Weights of a small transformer language model: attention and MLP in parallel.
Each number is 500 + 50 x the weight over the matrix's rms, rounded and kept within 0 to 999. Layers, rows and columns count from 0. Numbers have three digits each.

# layer 9 MLP up, 640x160, rms 0.129, rows 217-233, columns 0-159
475458412490443535428379552439562532488451597542500488498531506490501620465503538521540460540491501507504469409557544473535401529559489571502512430496497478464487499462460473489499511599590489488543521504458552403489527496516541453487455558507551517544515503528475473529543454520576581533519529502525515514526559418543432503430550518478427508537550429494474475479459413588517429455549428608426472488436443479575449557452568436519523488493429489532406475536447485624457485508489486
409558568522584481509601549480458489470474415553478480528444523487467544633511484632505487469545542494563566515560459493473479473405445440438602493463427524450546511491491415477534545520471490445417543456507535489507558506504468538474577576516609535382494538521516427549465446394591524488510452554412545390463475500559530416435528528476439551485476551501419494495593502479453456542517410620483507522486551464495558509590508576489485567485480435431531514502473458635551534498467534
520502558437575519552548478527612497462549536553512591502558495581472493546503523549520552522455407463542549439589572446500524531439480540404437515446476503476548535424506497466466442523473572494596525515509433472574437401541402481542580516546527548459483486438444516426450520481594477533566530494502443439482520423488542472533535491471426541520497565446433471463464490413437507570566453465469508551561510448491437553464472494447555467499475487538461425549446574554489533470534449
528391495511512494489515515519487528468440504593564485494492401409446502575485466486472508499519502508423427486557545474533488512488407450530525563502548458456555489548494427528525459366435513575470514539508421523469602597463607487403409446438440535484453431402473472486529543474545573503423579460428523501574550437461478417369499519487539573540476539492461506612466524438606550546510549442449384464508497516405534486473582479488515590548506532445445485589449444545538526579478439
576554516505494480465438486447454487498404479536604453478507441508454519378496473551491434466513404466609419562499626560448469363518490510434455512575522424497489540481484511435534472500395543604445511551483502543544539518502415490541459465518508583516466508518523501574524545558457457570582548531454392455422542419521470483531438486496513460514482520523495550433529559520469461474442453492492581588515441600459484482589407457500515566422470559619579390500449478529575528449516446
501483475520588562523632462497533571455534511519469555544489507552523451491460502572435499536570534517548492504454522447474474470505492471516539517470540521552434479544538431498543482462453405449445534507413548576513583587620442513446465586435520532527572507563478546549476501520533498498489440515444510524523484433500455482426516527494510495504498443527496431480487544475565488595547497425407464409487603587518400514488455513448499525503474445517464467440424640513473512512530530
601476455506482533434541496484599527513494491370474484601468458425515428515395450539428476564495520531548532501482500511416566490459490522492490388434552518492412487555514493455482490473527489573543513506511493504502499474446517422446415443477511545578567552522481552540584463543508483506529536407505435479495506557529505514576518477481528388479557495546554629435554465486499464517461446458478501453567473487414440568472478589538479512490518449629455533522470539466405488454472514
569490464458505507431502499513540582580602521496491583516323436428425532392467458563479463488504529497505459424481542530509576528511463505558424542576591635365478430499469422508442562564465467498474446520586474473493517494493455499472423496528480537463519538598534554470527460551489564605474575545507635502449535562490493434502527471491459544494577406517492507445575467529446544445486489484437476555511497380484551518504487509451456522501511488568431437498522593513437522484482452
500460509456508475493496492434547514501516521476532425478430510403522493501546550501514462513416439550506474469466467435485491465401485458588393487487463428422449484589593570461446507552547575530493439485486430487522506453517505452536600512468522562539469563474491493449497479534542491554521537544545546479527441422401455469449469429561536485472389487547475434516501529630530473453443574482479549496488446526478460692494519412567546676589497535466515522494442555534471506455585462
591476523473553493609627447459442486591549453448434474461483462475536466398553495474501463467575387419488453437498537542478601487453394453538487464575540477497574410478569516510520579543476425437491505505500510452578554486501490516507577541604508442492538458473508496478512551527508509552502475425460605488544533448517422532478449391499463506467500472502453517522572467559521524446516593509516546466424472523400547530517462463521494558491602523540529600480441548552445500467522519
512507577488478368487474522382560429558455474520454518597475546549495465535526509468570509514512488489459515401509603455469528532452456454486541501466525578518440466478521580425599410571511527526458365608425467475491502540494515534465530574558458513533511459575579512432538508580527411553449532440603496551493476539474482498411428420539487426503493464457553417466493511452554489535531519492497509615568565493466445534497450425446524452596493452507506429584517509588553471541523449
513455564597504506438420569505552508403502542484533488464537413536483486527511539575455458446427536518541475554520469514529537517477523435432470499477516447518520573596483522471549435559433511540488522552479550479512576490565552489474569448654554447490528507504546441462573461473457472451455551459532433427422533520477497472442457427626484541442482542519511492579403607496510484435534490531564491552401498479502482448513579454460524514451534480489565521567488485528599529463514505
562415538588520473529480516559504456512511490498510492420520396505522544541528571565514440551389508644478576518500464523463542474543526453563474536517503536522440490449503404565578481436477522448433456521498447528464562467432579569456381466542550506541470505453479558534411447497486465551505437511468414569455432538523569488522551618435557611511530594508519491408439523543557514496457451463364503524486446504484471471476468571557524515511440495474508493497500444631472540497442505
490581555506500501436484560499607508571538492518496524582454520553460465487576504507458506461487537523582486518439409471516515481586495476531498501527464516496513457512474436484484461543429499419462584520573453551521424411503503489467544503469492554478476593507543530476604581451466487489485507458535512510515424520528530492342462555490460458514413453439480506416539513461454493477488534555528422532444496382558532459507537502480509519574529496458434521508548577518585526370508479
439552531545514440484582481546531577560476475637428529512502481516473516444504456527513448487443549485567551587490516488488636552514474477337528490553556460469448483509564492453398520507594444564461478475509479482518515484460536522478540520543496384535494502465493567463487565620513484485407385549577566539440513491471470532475516421544467472445409546467463453622474499436524453558446443545478523519499529440519542472507429422523638567476516563488558559482523469528484477550550497
518499600578588568515558510449642467578449560469522560554439441465483453496534528484571461512524513526482522500519509549409429514542525376596444477458525437498495507586438495601483571471399536466456534537439503529509509452380408482450482486458538526568574532464508457544448489453495523474448552560466469449526477447463508542459486510490458542513546464485507466518556506549406574480499512445505483518500499557487520502401480490495500592572464463412467532461536531549537459500518463
481600476539491556559544496646475567490481509469408363464450585520521485544413425581494475478507599529545517459522484540503547460451450468522564483509543488504501447497531549410434527571543468459580467507532390419596503443629450564464530443393477467500488442464493525495587553508570437526462555513458472478477454530589512546487601497498492564496518589521507526472556518506490454482468579479476547485518417497501476521500553544364500482448540514476541509471448465555558438444535556